Weights of a small GPT-style language model, trained from scratch on English Wikipedia: local attention windows, 882M tokens.
Each number is 50 + 10 x the weight over its row's rms, rounded and kept within 0 to 99. Layers, rows and columns count from 0. The size before them is the row's rms in percent of the matrix's.

# k: layer 3 attention key, 768x768, rms 0.0199, rows 737-754, columns 576-767
# q: layer 3 attention query, 768x768, rms 0.0201, rows 738-755, columns 576-767
k737 110:56 64 50 48 52 32 41 61 55 52 65 48 59 47 61 58 37 29 39 48 43 48 45 35 49 50 54 48 36 43 39 47 43 57 48 50 59 50 56 49 57 31 44 53 63 68 59 43 62 61 61 51 41 68 38 50 42 56 40 45 45 65 55 34 55 49 55 63 64 62 46 52 62 62 65 39 62 55 54 46 55 45 35 66 56 50 40 36 49 54 38 34 51 42 57 47 59 38 50 75 29 44 54 61 59 47 36 63 48 64 57 44 50 38 46 47 49 63 34 34 48 49 50 28 47 59 52 52 47 46 63 68 59 54 53 44 67 56 56 29 56 36 35 45 50 56 50 57 45 51 37 55 49 39 51 59 49 57 34 41 42 30 31 49 41 55 45 43 49 55 49 65 53 54 42 62 56 60 54 28 44 50 60 44 60 56 63 59 43 54 28 44
q738 094:50 72 51 44 50 53 43 38 57 47 43 65 64 58 29 42 40 36 52 53 76 38 57 34 62 49 40 36 75 50 50 48 42 41 60 58 40 55 49 47 43 48 30 50 61 55 47 49 31 44 65 62 37 57 63 41 52 35 35 52 58 67 45 39 49 65 36 47 40 51 33 59 46 68 43 46 57 61 56 44 46 36 48 42 29 72 44 34 57 35 54 46 50 64 63 42 66 63 50 50 49 46 56 33 36 54 46 47 48 64 56 49 45 54 53 65 32 34 38 42 34 61 54 42 60 46 46 53 48 54 58 41 45 47 45 66 54 60 42 44 41 51 58 58 56 47 30 49 58 35 59 48 43 39 67 46 52 44 37 56 64 66 58 41 48 45 35 52 55 53 38 50 70 46 61 54 40 48 47 60 46 42 54 60 39 57 46 61 60 51 69 58
k738 115:52 61 54 46 53 48 41 38 64 52 46 62 68 66 29 45 38 43 56 56 74 53 52 34 70 50 43 36 81 49 50 47 44 33 47 56 30 47 47 45 46 40 37 58 58 51 38 51 35 41 62 55 45 55 53 44 54 35 42 65 46 55 53 46 47 67 29 58 48 57 42 73 47 66 43 44 50 68 59 53 36 45 47 51 43 61 40 38 59 56 50 40 58 41 55 37 60 75 43 40 43 49 54 37 49 53 47 45 47 59 53 41 46 54 63 62 41 28 36 43 45 56 55 48 61 42 53 48 55 56 56 40 48 50 62 57 41 67 39 40 36 58 63 56 46 54 37 66 46 34 60 42 46 25 62 61 45 50 47 62 58 63 62 37 49 53 42 55 54 48 47 49 65 46 64 60 23 50 47 61 60 46 57 49 43 61 46 67 50 52 58 63
q739 093:58 48 51 46 48 33 51 52 53 37 50 59 53 42 47 53 58 54 38 51 48 36 40 34 31 45 36 66 53 52 54 60 61 66 38 39 47 42 61 37 39 47 61 57 31 47 62 55 71 40 65 51 63 56 49 43 53 60 51 57 49 44 49 72 57 54 40 53 72 57 50 58 58 41 25 52 30 56 48 42 42 27 65 62 50 45 44 47 47 33 55 54 66 54 57 38 50 68 56 51 40 43 57 56 78 40 58 43 61 57 44 61 63 62 49 66 53 42 38 40 57 43 57 55 66 54 47 50 48 36 39 47 35 37 53 36 52 53 52 41 42 54 67 66 53 71 50 55 46 53 47 59 34 43 55 56 56 43 47 47 46 63 43 49 70 48 46 35 32 55 60 47 50 64 44 51 46 48 46 59 44 48 56 45 39 45 43 66 71 62 38 55
k739 111:68 45 45 44 55 41 59 49 44 37 47 52 57 45 39 50 58 59 29 58 42 45 37 34 44 40 46 65 49 57 47 52 56 58 40 55 50 52 52 45 45 43 66 62 43 50 60 49 65 55 71 54 55 53 42 42 70 62 62 59 53 49 41 63 62 60 47 37 68 51 58 54 45 51 23 57 38 55 54 40 53 28 67 55 51 56 36 45 48 53 52 56 58 50 47 38 50 64 63 44 52 55 57 53 72 30 57 52 53 62 36 60 66 69 42 68 50 32 38 48 60 49 62 66 65 42 53 60 48 40 43 42 43 29 59 41 58 51 57 39 43 53 68 59 53 54 46 53 46 55 52 44 30 40 54 56 59 46 52 45 58 62 33 47 62 63 45 41 40 43 64 54 46 65 53 57 51 54 44 46 48 53 43 52 45 49 47 64 67 49 50 64
q740 102:50 51 54 57 60 60 52 47 56 44 74 52 56 67 43 49 50 56 58 48 49 43 60 52 51 56 54 64 63 56 58 44 50 51 47 42 45 17 34 39 52 42 60 49 50 64 57 65 55 46 41 63 55 35 46 57 52 43 42 58 34 43 64 51 53 47 59 37 36 54 49 50 45 50 31 37 57 60 42 59 30 59 79 50 63 46 56 49 51 52 46 49 38 51 53 37 46 55 33 39 39 56 65 38 38 59 51 49 46 59 56 50 43 56 57 62 70 36 52 71 40 50 41 53 40 43 47 53 57 61 52 44 43 62 51 49 61 48 39 54 52 54 49 38 64 47 58 51 44 43 62 44 59 43 54 56 40 49 51 50 59 47 50 46 47 50 47 47 44 39 47 48 54 50 63 58 34 57 54 49 44 41 49 41 40 40 58 53 52 52 53 53
k740 114:40 55 50 51 61 54 54 57 63 41 75 63 50 64 34 56 59 44 48 39 35 50 58 67 52 46 41 58 60 59 61 54 62 53 73 35 41 21 48 58 50 45 59 35 56 53 57 58 56 44 58 44 53 35 55 57 45 37 32 60 41 50 60 55 45 56 59 46 39 48 46 56 40 54 42 49 64 58 23 68 34 66 71 36 55 59 54 58 60 59 40 51 45 35 41 36 34 44 47 37 40 55 61 35 46 51 49 69 57 64 64 48 51 54 53 54 76 36 46 69 33 62 39 55 39 45 51 49 48 58 64 53 33 65 52 58 62 46 39 50 53 44 45 48 56 47 63 53 36 41 54 49 57 45 45 64 40 44 54 56 56 47 44 36 54 63 54 50 43 48 40 63 57 47 60 43 52 57 55 40 50 41 56 54 40 52 56 55 57 61 44 53
q741 099:55 46 56 50 40 29 63 46 54 49 45 45 44 51 53 29 34 50 58 55 60 36 64 85 51 53 36 57 59 44 38 40 65 28 48 57 57 49 52 30 68 38 36 62 48 50 19 37 41 54 42 51 39 45 61 53 58 59 34 57 43 42 60 62 38 46 44 34 32 37 45 60 32 67 59 44 66 44 58 60 33 36 50 33 46 50 47 43 68 54 47 41 59 48 58 44 67 67 33 48 49 53 57 47 53 30 60 48 46 50 61 48 38 56 46 46 66 40 67 66 59 51 59 42 45 42 59 54 43 56 46 57 41 45 58 38 43 57 54 46 59 42 52 57 59 57 43 48 55 61 32 55 59 59 42 44 59 45 65 46 52 45 45 63 58 41 40 41 35 70 51 60 43 43 48 57 54 59 51 44 57 37 43 53 60 39 51 51 47 39 59 55
k741 121:66 63 64 55 45 31 54 31 46 45 40 48 48 48 48 44 33 48 73 53 69 52 65 86 56 52 50 49 54 42 42 42 51 21 43 47 48 43 51 38 57 35 34 61 55 48 26 54 41 49 43 35 42 44 51 47 56 62 44 59 47 45 66 56 45 49 52 32 34 34 40 49 29 59 53 47 56 54 55 61 38 43 51 46 62 61 46 58 73 42 44 44 43 61 56 56 76 66 46 47 57 53 65 44 48 35 58 48 42 45 63 45 40 51 38 49 76 37 76 65 46 44 57 52 48 42 63 43 52 58 54 48 44 59 70 35 52 41 51 58 70 43 57 50 54 36 53 50 51 58 38 53 51 56 52 38 57 44 62 48 56 45 45 63 56 52 37 41 43 59 41 57 43 37 63 52 45 65 51 56 56 38 30 44 65 47 46 42 56 36 57 55
q742 097:55 50 41 56 57 50 42 61 57 41 59 53 51 42 40 46 59 50 41 37 63 55 54 52 42 47 46 49 36 56 37 49 58 61 58 40 64 58 56 56 49 43 60 52 63 54 55 59 53 52 36 46 71 48 53 57 63 49 44 29 73 44 60 34 46 59 42 47 42 56 46 28 52 62 57 39 55 41 50 66 44 47 46 54 36 48 37 28 53 43 40 74 59 44 58 52 46 43 42 49 52 55 49 40 50 47 56 52 36 57 48 57 40 39 48 57 56 53 76 47 58 56 41 50 44 43 53 55 67 50 60 43 54 39 49 52 54 34 43 45 45 18 46 54 52 52 50 50 39 57 51 49 70 51 66 41 45 22 51 59 45 67 48 52 38 44 49 60 62 44 52 50 32 59 55 40 52 26 44 38 39 43 59 76 63 51 39 57 55 42 54 47
k742 110:60 52 35 63 38 55 51 59 55 35 66 46 51 41 46 45 53 43 38 30 60 54 41 52 35 44 40 54 35 48 41 41 55 65 61 28 67 53 55 50 49 40 59 59 57 54 46 53 54 46 40 41 65 48 43 57 67 56 50 33 61 49 61 46 53 71 42 41 44 59 37 33 47 55 61 33 66 44 41 68 39 39 47 53 38 40 43 38 48 35 48 68 56 39 57 55 42 43 54 54 45 49 48 53 41 45 59 55 37 49 53 58 35 27 37 61 53 58 74 49 53 48 49 52 47 40 57 51 66 46 48 39 58 44 52 50 50 45 44 51 39 20 46 51 40 53 48 42 45 60 49 47 59 47 69 28 54 29 47 60 38 61 41 45 40 47 52 65 61 39 58 52 35 60 50 49 48 33 41 27 35 35 62 63 53 58 44 46 48 41 51 45
q743 095:36 42 56 61 47 69 56 38 36 64 60 53 55 45 46 47 34 62 67 41 54 58 51 33 57 53 64 46 43 58 42 48 43 55 47 38 55 52 41 56 49 38 43 38 37 68 64 77 64 49 47 42 47 64 51 47 52 47 55 35 37 53 39 52 41 71 59 61 51 43 60 39 35 54 55 52 36 43 43 56 76 66 47 79 40 60 44 40 70 54 54 51 55 20 57 44 40 54 50 62 63 47 53 53 53 44 54 47 62 53 50 63 50 52 68 38 49 34 63 61 45 59 46 57 49 38 46 39 60 55 50 63 74 49 62 58 42 38 42 74 50 46 60 48 52 43 53 52 40 56 68 58 48 37 37 35 30 43 56 34 57 58 65 57 55 46 36 42 62 40 64 53 44 70 36 48 49 60 55 59 52 51 69 47 39 40 39 45 50 49 51 29
k743 109:40 32 60 61 44 66 54 39 48 54 60 52 52 42 57 55 37 57 60 39 47 53 54 34 59 49 48 53 43 55 33 47 47 47 40 35 36 51 49 58 49 34 46 43 39 69 68 77 57 49 55 45 43 59 58 42 44 48 59 38 49 51 37 56 44 63 52 57 46 45 56 42 39 55 52 51 51 39 53 37 80 66 52 64 43 51 48 48 78 46 59 52 63 18 55 42 54 50 54 58 67 49 53 59 46 36 54 47 58 58 45 56 54 61 70 36 47 48 66 58 39 49 46 59 56 38 56 41 59 51 43 70 74 48 72 59 45 36 52 73 41 47 61 39 68 37 65 47 40 53 67 54 50 42 35 45 41 43 56 37 65 59 63 64 57 39 25 59 54 35 72 55 47 81 35 46 57 42 45 57 52 53 54 46 48 51 39 44 44 55 55 35
q744 091:76 45 44 60 49 52 56 59 45 67 49 49 34 55 53 60 47 45 54 56 48 58 40 57 44 44 50 44 46 51 43 56 47 67 47 48 60 51 52 47 49 35 29 53 52 43 31 55 41 63 32 77 59 51 39 52 28 56 48 52 40 52 63 46 64 50 46 46 60 61 55 45 67 52 42 40 33 37 53 58 51 53 49 62 43 49 66 60 62 49 49 57 56 62 48 55 50 49 37 48 47 45 52 41 47 63 45 56 56 47 50 44 41 53 56 45 62 44 55 61 56 56 40 51 66 57 51 59 55 60 51 47 38 54 52 34 67 52 38 66 67 51 46 58 29 43 61 52 50 60 56 56 47 56 66 55 70 39 47 41 40 49 35 56 43 30 59 47 45 50 58 57 37 38 44 37 57 40 58 49 38 48 49 41 61 48 52 53 56 60 43 42
k744 128:81 41 38 45 45 52 44 60 38 62 58 44 26 52 45 43 34 37 53 55 48 49 48 55 32 49 51 52 54 56 35 54 53 64 47 40 49 47 55 52 38 41 33 45 49 39 40 46 35 61 33 73 62 48 44 41 45 57 43 47 55 61 61 48 55 59 64 30 59 56 58 49 58 52 40 45 48 33 49 52 55 49 47 54 42 43 63 47 57 45 48 52 56 61 45 63 41 36 48 54 50 37 38 41 42 70 52 56 57 43 53 54 46 53 44 56 55 50 51 69 50 52 39 43 56 57 44 55 44 58 58 46 47 55 53 46 64 42 39 61 62 46 31 53 40 39 52 48 66 60 60 50 52 56 61 43 64 37 55 59 54 38 39 46 41 31 63 58 40 40 56 48 50 30 44 31 77 35 56 46 36 42 55 63 49 43 47 58 59 58 44 38
q745 097:40 45 57 58 58 43 45 46 60 33 53 57 55 52 52 49 57 58 42 52 62 43 58 62 57 56 39 45 50 47 37 43 39 31 66 58 51 55 49 58 48 45 53 59 43 54 70 43 46 55 37 47 59 56 46 53 62 43 51 57 59 27 44 50 31 47 54 45 41 46 45 46 37 54 46 59 54 56 56 47 61 52 55 40 37 36 48 51 48 62 53 42 45 46 42 40 63 52 46 51 50 45 57 41 61 54 64 60 54 62 42 71 49 65 54 44 59 34 49 66 61 61 50 67 61 41 36 66 49 63 42 52 47 44 38 44 40 55 36 58 56 50 57 49 59 65 58 46 48 35 53 60 50 54 54 59 29 79 64 63 53 59 27 34 59 41 61 56 40 41 63 25 64 58 39 49 59 35 40 50 61 51 55 60 40 60 64 56 51 43 61 52
k745 112:45 42 61 53 59 46 42 50 38 52 55 49 46 50 53 48 46 44 42 51 59 46 39 60 52 60 60 46 61 49 28 54 45 37 57 56 60 40 51 54 58 43 61 46 37 45 53 39 50 55 33 46 58 59 49 38 54 52 49 64 46 40 45 37 31 39 60 54 46 43 56 31 45 59 56 50 46 51 53 48 59 57 44 49 48 31 49 46 43 66 55 51 50 49 53 48 54 55 58 47 63 41 52 46 57 48 61 64 51 59 46 72 58 58 58 33 44 48 50 67 62 67 56 67 75 48 30 57 47 55 52 48 39 51 36 44 41 52 68 57 59 43 55 38 51 67 46 46 67 44 54 53 50 47 48 57 35 63 49 75 44 57 34 27 41 40 62 60 23 46 66 37 54 52 37 50 54 39 36 53 53 45 49 55 36 30 53 50 43 34 67 41
q746 093:42 47 48 53 63 63 53 54 40 63 57 63 41 57 43 56 62 36 44 58 44 26 42 44 54 43 66 56 60 54 31 51 48 38 52 51 67 46 39 44 60 65 56 49 41 58 40 55 67 51 37 39 53 54 32 55 28 42 47 45 51 55 46 42 57 56 43 57 56 46 50 50 59 60 61 45 48 42 41 52 59 54 39 53 69 45 63 48 44 57 54 52 60 40 45 43 61 51 53 47 44 49 52 52 52 64 48 46 27 44 69 62 43 51 51 48 41 52 50 43 52 35 40 49 59 49 51 47 49 46 58 47 47 57 46 56 45 44 49 41 61 48 65 59 54 42 62 38 60 28 70 48 42 65 40 70 43 62 52 61 61 55 24 67 39 48 49 43 60 65 51 44 54 55 74 60 63 33 48 51 33 59 37 34 45 44 54 58 50 62 56 50
k746 142:39 48 53 42 62 58 48 70 51 62 51 45 32 60 51 51 51 40 32 49 43 37 46 49 47 48 65 64 60 53 34 64 47 36 56 38 50 28 55 41 58 55 57 49 50 66 56 60 62 52 38 32 53 44 48 48 32 46 45 39 55 57 33 36 54 57 54 65 54 46 54 51 54 59 54 39 52 46 48 47 53 55 37 49 62 30 67 38 42 46 44 55 66 44 50 47 57 42 65 47 51 43 46 54 45 61 49 65 33 47 61 52 33 53 43 59 40 44 52 46 54 45 41 48 50 50 45 52 64 40 55 45 41 59 45 62 49 52 58 47 53 41 56 54 61 37 53 31 52 34 76 47 42 58 29 51 38 65 60 73 73 51 41 74 39 48 57 38 34 64 58 49 56 43 70 48 64 37 54 63 28 46 49 33 43 45 41 51 53 62 58 45
q747 099:50 53 40 46 50 51 49 58 50 65 72 61 42 56 43 50 45 40 55 55 50 41 43 36 61 45 57 32 57 52 56 39 42 71 46 51 70 55 56 51 64 47 43 48 49 55 50 48 37 52 39 45 54 52 54 55 50 33 37 46 71 64 51 47 41 47 65 29 52 33 59 36 57 41 49 65 48 36 69 64 51 78 47 47 48 52 40 71 49 51 48 46 58 50 52 56 48 57 36 37 49 49 39 27 52 56 51 43 53 34 54 56 36 42 35 37 61 57 53 47 36 46 39 61 58 33 43 67 52 41 65 60 40 49 62 56 55 40 43 58 45 56 53 47 44 50 67 44 50 56 53 41 60 60 54 65 49 40 51 45 26 47 48 51 28 53 56 44 36 40 31 37 45 47 47 53 55 43 57 53 46 62 56 52 39 36 64 39 72 36 49 53
k747 123:56 45 42 53 50 68 54 67 58 58 63 48 28 60 53 46 52 43 45 47 60 36 38 39 51 28 50 43 47 49 55 49 48 63 62 39 67 41 64 54 48 49 42 49 44 55 57 45 48 58 33 45 52 42 65 48 49 42 34 50 68 56 61 49 36 42 63 32 45 43 55 35 52 32 53 54 62 33 75 55 47 84 48 48 43 40 45 50 53 37 41 58 57 47 47 60 45 50 39 48 49 47 35 36 35 53 45 48 59 27 59 41 36 58 34 49 53 58 39 53 41 38 37 44 61 36 38 66 51 51 72 57 44 52 58 62 59 45 50 53 49 43 45 45 43 51 55 51 51 47 56 44 47 63 47 56 56 45 46 49 34 41 58 51 34 40 56 51 23 42 40 31 47 38 54 44 63 45 61 48 37 48 57 52 44 34 61 47 66 49 50 41
q748 096:64 55 30 55 31 67 52 41 36 57 47 43 47 44 45 38 54 54 49 61 57 51 52 51 40 43 56 57 62 58 43 49 42 58 49 49 47 60 44 48 46 54 30 51 50 57 41 50 40 53 53 42 35 65 55 60 31 52 37 47 40 43 49 44 66 35 43 42 54 59 47 62 52 63 47 67 47 42 61 63 67 38 44 32 32 47 48 41 36 49 39 56 48 54 77 58 39 57 52 55 48 61 52 42 37 52 36 35 60 69 57 46 58 41 50 48 62 46 40 53 62 41 34 54 33 47 55 52 43 55 32 69 49 42 61 56 47 61 38 40 44 68 59 48 58 43 38 40 39 52 56 60 42 59 38 71 71 56 40 27 57 52 57 49 74 43 51 61 57 48 45 53 61 34 38 52 41 72 54 55 51 49 54 58 71 76 54 42 34 68 52 52
k748 129:58 49 32 47 41 66 53 33 36 58 35 46 47 47 52 44 50 49 50 70 57 52 48 52 41 41 65 53 53 43 42 50 36 72 49 54 58 67 39 51 48 44 46 46 47 55 36 55 35 53 52 48 51 68 53 66 27 53 36 46 42 39 53 33 64 43 37 43 50 55 54 49 46 59 48 71 41 54 61 55 68 43 39 40 41 52 34 49 33 51 46 51 51 58 81 56 53 64 37 53 52 61 54 51 48 45 38 31 63 71 52 60 56 43 51 47 50 53 39 54 72 62 35 59 50 38 60 56 45 52 35 54 47 40 56 52 51 57 51 56 44 70 62 49 51 53 33 39 38 58 58 61 48 62 42 58 67 57 37 27 43 46 49 42 64 47 50 62 65 55 39 50 58 42 33 47 44 67 49 58 60 55 50 54 60 69 47 49 40 57 59 52
q749 095:46 54 20 24 57 57 43 48 55 55 29 54 57 54 38 57 54 42 44 54 71 57 53 54 65 54 42 48 51 76 36 54 38 46 52 44 47 29 58 39 30 57 60 49 64 65 67 43 37 43 33 58 42 52 62 53 45 51 56 65 50 42 49 41 41 39 50 62 54 63 61 38 50 54 41 46 57 60 54 39 31 50 58 53 47 62 46 48 58 64 40 43 62 50 71 44 48 59 37 50 48 53 54 54 62 61 64 42 49 61 29 44 49 47 73 44 46 71 52 41 32 46 61 55 61 51 41 60 64 52 46 30 48 59 47 51 32 52 42 39 53 39 49 55 52 72 39 53 60 47 49 48 58 24 43 56 43 70 47 54 63 55 47 52 44 55 59 53 47 58 39 51 68 47 45 44 50 54 33 51 40 45 34 48 61 46 34 43 50 69 38 50
k749 104:58 38 15 30 56 53 48 47 54 62 30 56 66 46 43 67 49 51 55 46 59 59 44 56 69 64 35 55 44 70 38 53 44 41 51 56 43 28 56 50 33 52 51 51 71 57 52 57 41 57 39 66 31 42 54 47 43 42 67 68 59 37 41 47 48 43 47 66 59 60 59 43 49 56 36 60 52 59 53 49 25 54 65 48 47 61 53 53 61 69 50 52 47 55 67 42 50 66 41 52 47 51 46 53 66 51 62 41 41 61 42 47 62 44 67 59 49 57 55 45 27 47 52 49 45 53 39 59 64 56 55 37 62 59 61 29 32 51 34 42 41 48 55 69 51 63 25 62 51 36 47 58 50 23 41 58 47 70 45 38 51 47 54 32 57 62 65 59 50 56 41 41 66 41 42 42 45 56 47 39 44 57 46 43 70 51 40 62 53 54 31 52
q750 101:35 61 52 49 57 43 34 55 51 37 47 38 60 52 64 73 39 71 62 32 78 45 35 60 43 56 41 77 50 59 53 41 44 37 53 38 44 56 44 55 51 41 56 51 32 54 53 52 60 47 47 36 55 43 51 32 56 44 49 60 48 53 56 63 61 46 63 37 70 64 41 51 52 55 45 54 45 33 46 55 45 63 51 46 63 47 68 48 55 47 42 60 38 57 54 49 58 37 58 39 33 40 62 39 52 45 65 57 62 44 54 40 55 49 57 45 57 44 64 48 57 23 44 66 57 67 67 46 55 61 23 64 52 60 49 68 42 40 53 44 56 70 46 62 58 43 53 49 31 37 62 75 44 68 55 59 63 70 54 49 47 49 73 52 66 45 39 52 51 50 59 54 54 49 49 37 55 45 64 50 58 51 53 52 74 43 56 47 35 57 40 47
k750 102:45 56 55 42 66 47 62 62 38 29 36 43 60 57 56 60 28 61 58 38 70 39 27 62 54 38 33 71 44 45 59 56 45 43 72 50 46 57 39 49 54 38 65 44 37 49 40 37 59 39 55 37 40 43 51 40 70 49 44 60 56 63 54 60 62 51 52 38 50 54 47 47 47 64 48 54 44 41 55 55 48 62 45 34 53 49 55 52 48 58 34 40 34 53 59 40 55 29 68 43 38 38 48 35 49 40 54 58 62 29 47 40 61 47 58 50 46 61 67 51 48 29 42 66 51 68 61 38 42 61 40 62 49 54 50 72 48 42 44 56 56 71 54 66 67 47 59 45 39 44 55 65 38 61 54 45 71 59 53 45 49 49 65 41 56 44 45 48 48 44 46 50 51 55 37 41 66 47 61 40 62 42 56 55 76 27 37 57 39 57 46 55
q751 095:60 30 52 41 35 58 49 44 53 44 48 64 59 52 73 47 68 53 64 49 39 32 53 54 45 41 38 69 52 57 49 45 50 63 51 51 61 48 58 51 56 54 55 45 54 29 63 49 32 62 64 57 54 58 52 64 64 48 56 62 47 37 47 53 65 47 69 58 38 56 62 50 76 31 55 56 49 43 68 57 55 56 44 51 55 47 49 61 58 28 40 42 38 54 60 56 58 42 41 38 62 52 38 49 41 47 60 56 41 59 59 67 41 72 47 47 53 38 62 56 63 68 48 43 40 30 66 40 19 69 56 48 41 48 61 55 60 61 44 60 62 52 63 45 52 51 61 45 34 44 59 50 53 65 50 54 42 65 48 49 42 36 55 55 38 51 52 60 47 73 39 68 54 39 47 44 43 41 51 47 47 48 60 44 52 50 46 45 58 43 41 49
k751 113:59 34 44 55 51 52 59 43 49 39 51 53 52 59 64 46 69 48 54 51 49 26 55 53 44 35 34 66 42 40 51 39 60 52 36 42 54 50 56 47 65 55 54 47 53 37 62 58 36 59 56 52 58 62 42 57 74 50 43 70 47 62 55 54 68 47 51 51 48 62 60 59 67 52 43 62 43 43 63 46 55 55 29 45 43 52 55 49 61 27 24 49 43 58 60 64 49 50 39 33 56 44 47 44 28 40 70 43 51 47 61 64 46 77 58 43 68 51 60 51 55 51 63 49 41 37 69 46 20 64 56 47 35 45 48 50 56 57 30 56 59 49 48 58 49 54 63 60 38 56 66 58 41 68 60 44 39 59 46 44 40 43 55 62 50 41 53 54 47 78 41 73 49 42 53 37 40 43 62 54 45 49 66 65 59 60 48 56 63 45 45 47
q752 097:61 40 51 34 46 43 37 63 46 49 59 41 41 49 51 47 53 58 59 59 62 57 44 51 56 33 60 56 53 77 42 61 61 66 41 66 43 52 40 64 52 41 60 39 38 50 42 61 40 41 28 51 64 48 36 50 42 58 52 52 47 28 50 44 49 38 63 49 57 53 52 49 40 54 51 56 63 51 30 37 34 39 52 81 47 39 44 59 51 56 52 47 56 55 50 47 48 51 38 46 43 57 44 67 49 39 33 41 46 76 54 60 56 42 32 57 54 74 35 42 46 57 32 29 39 52 65 38 59 63 42 55 52 52 32 47 56 64 44 61 56 53 44 53 54 45 45 41 59 46 56 57 66 48 47 44 55 45 33 42 43 42 57 58 46 56 40 46 41 75 45 56 42 35 41 58 59 45 29 33 53 63 58 60 48 52 44 38 43 58 60 49
k752 120:55 31 53 30 56 48 37 69 44 52 48 47 47 43 57 43 53 56 47 57 39 57 46 38 49 31 68 48 38 55 27 46 57 63 43 53 46 38 45 62 65 47 59 36 34 43 54 56 41 40 33 53 61 46 42 55 42 61 51 42 47 34 44 42 42 40 52 46 64 54 49 55 40 54 50 53 65 55 41 36 39 34 43 67 42 37 39 60 59 59 50 50 51 54 60 48 37 56 40 47 45 68 35 63 56 51 32 35 49 72 63 45 64 38 43 53 52 75 37 33 43 51 44 34 26 48 50 46 55 54 51 66 56 43 34 56 58 49 46 56 54 58 38 44 63 47 45 40 61 48 62 63 63 45 42 43 62 48 31 42 30 37 49 48 46 62 43 55 44 70 44 47 50 37 32 47 57 50 28 36 45 62 61 68 55 55 36 54 39 62 63 55
q753 101:40 65 57 58 54 66 57 52 58 69 49 54 55 56 59 59 60 42 50 57 72 61 44 46 52 40 40 33 55 52 62 54 49 37 49 58 39 52 60 40 47 48 45 53 57 58 44 39 35 50 50 49 67 46 57 58 49 39 49 52 61 48 50 51 58 70 21 63 49 56 63 59 41 34 52 56 40 52 45 49 54 40 42 35 34 37 37 42 44 56 55 38 47 45 48 53 65 55 46 47 53 64 59 49 54 46 51 49 55 39 68 55 63 38 74 57 42 56 46 53 43 58 50 39 63 46 61 44 69 51 37 50 59 51 39 53 58 38 39 61 59 25 47 47 51 60 40 57 48 48 60 47 58 48 33 48 59 55 59 63 52 64 45 45 62 73 57 41 46 58 46 66 33 46 31 51 49 35 39 63 72 43 46 71 62 41 51 64 53 44 56 45
k753 121:41 57 53 61 49 58 55 45 44 68 54 58 60 56 41 64 47 57 56 67 66 52 30 45 60 44 42 41 52 55 56 52 46 51 55 70 53 65 43 38 50 37 51 49 55 55 31 40 29 44 51 53 70 62 53 57 53 48 39 61 53 49 41 37 67 51 24 54 50 42 69 53 55 36 58 61 31 57 56 44 51 35 38 39 45 39 46 60 38 66 44 49 40 54 51 49 65 62 44 43 55 63 63 44 53 49 42 45 57 42 71 61 65 36 68 54 48 49 53 45 48 64 52 58 64 40 57 43 59 46 59 39 69 45 40 43 43 38 53 57 56 32 67 50 48 55 47 56 55 49 57 42 58 40 39 59 50 47 62 47 48 74 56 41 62 68 53 49 40 69 41 64 45 48 41 50 35 40 49 47 76 43 52 71 59 38 55 53 45 33 60 48
q754 092:66 56 70 44 54 37 45 55 40 42 60 47 54 52 56 55 57 31 54 61 39 39 55 42 58 53 48 70 67 54 47 45 51 77 57 53 68 44 55 51 57 41 66 54 52 44 31 49 47 45 40 52 46 44 57 46 53 47 46 67 66 46 67 57 69 48 48 62 39 58 67 47 45 35 57 65 56 42 63 52 56 45 58 37 64 42 54 35 45 48 34 58 57 46 64 58 43 43 51 51 35 33 52 73 48 45 56 49 61 53 65 63 58 50 49 52 41 58 47 58 62 51 52 60 58 38 42 56 48 41 67 28 44 33 44 53 80 43 45 50 36 66 50 66 56 43 67 43 64 48 56 34 66 55 40 36 38 42 37 35 56 42 49 40 48 49 52 75 55 55 59 33 49 48 52 68 54 48 46 47 56 48 47 48 43 51 41 52 49 46 40 46
k754 110:48 48 71 48 60 38 50 43 55 36 64 50 58 47 43 43 48 35 54 54 31 58 53 41 60 45 61 70 71 53 38 34 45 69 40 57 72 47 54 54 63 54 54 50 51 43 51 41 55 46 40 37 67 38 59 48 42 59 49 60 55 40 67 51 66 53 43 56 35 62 55 53 36 39 56 59 42 37 56 53 55 38 41 37 62 47 56 34 47 47 35 50 79 58 72 58 42 39 34 50 45 33 57 77 39 54 59 50 68 52 53 43 45 53 56 52 43 63 38 65 53 52 48 48 58 39 47 61 64 40 48 40 33 37 39 54 78 40 36 48 35 64 49 56 61 57 54 45 41 48 66 51 61 49 31 37 24 52 38 41 53 46 55 54 48 47 66 70 51 42 57 42 58 54 49 69 56 56 46 55 60 57 47 42 51 57 51 42 60 63 39 35
q755 097:35 65 55 39 49 39 53 57 52 57 62 62 61 63 58 65 69 54 52 50 49 41 52 61 40 38 58 63 53 41 40 54 51 29 42 29 49 50 57 53 41 55 45 41 54 46 51 50 62 55 61 43 44 30 63 51 52 51 46 68 47 48 40 39 67 82 47 46 38 47 42 56 47 69 66 44 57 44 60 57 42 65 49 53 55 64 35 33 53 48 54 68 33 58 64 53 30 49 35 35 57 54 55 44 43 64 48 52 66 38 54 47 61 66 66 33 46 57 40 35 41 61 43 49 42 52 54 53 69 54 74 49 64 63 38 54 61 57 60 48 40 58 52 56 48 61 43 46 38 22 32 51 42 66 56 33 53 42 77 56 54 55 46 48 44 57 44 52 51 66 57 58 37 48 65 38 49 64 59 43 57 55 42 39 61 53 50 54 51 51 52 55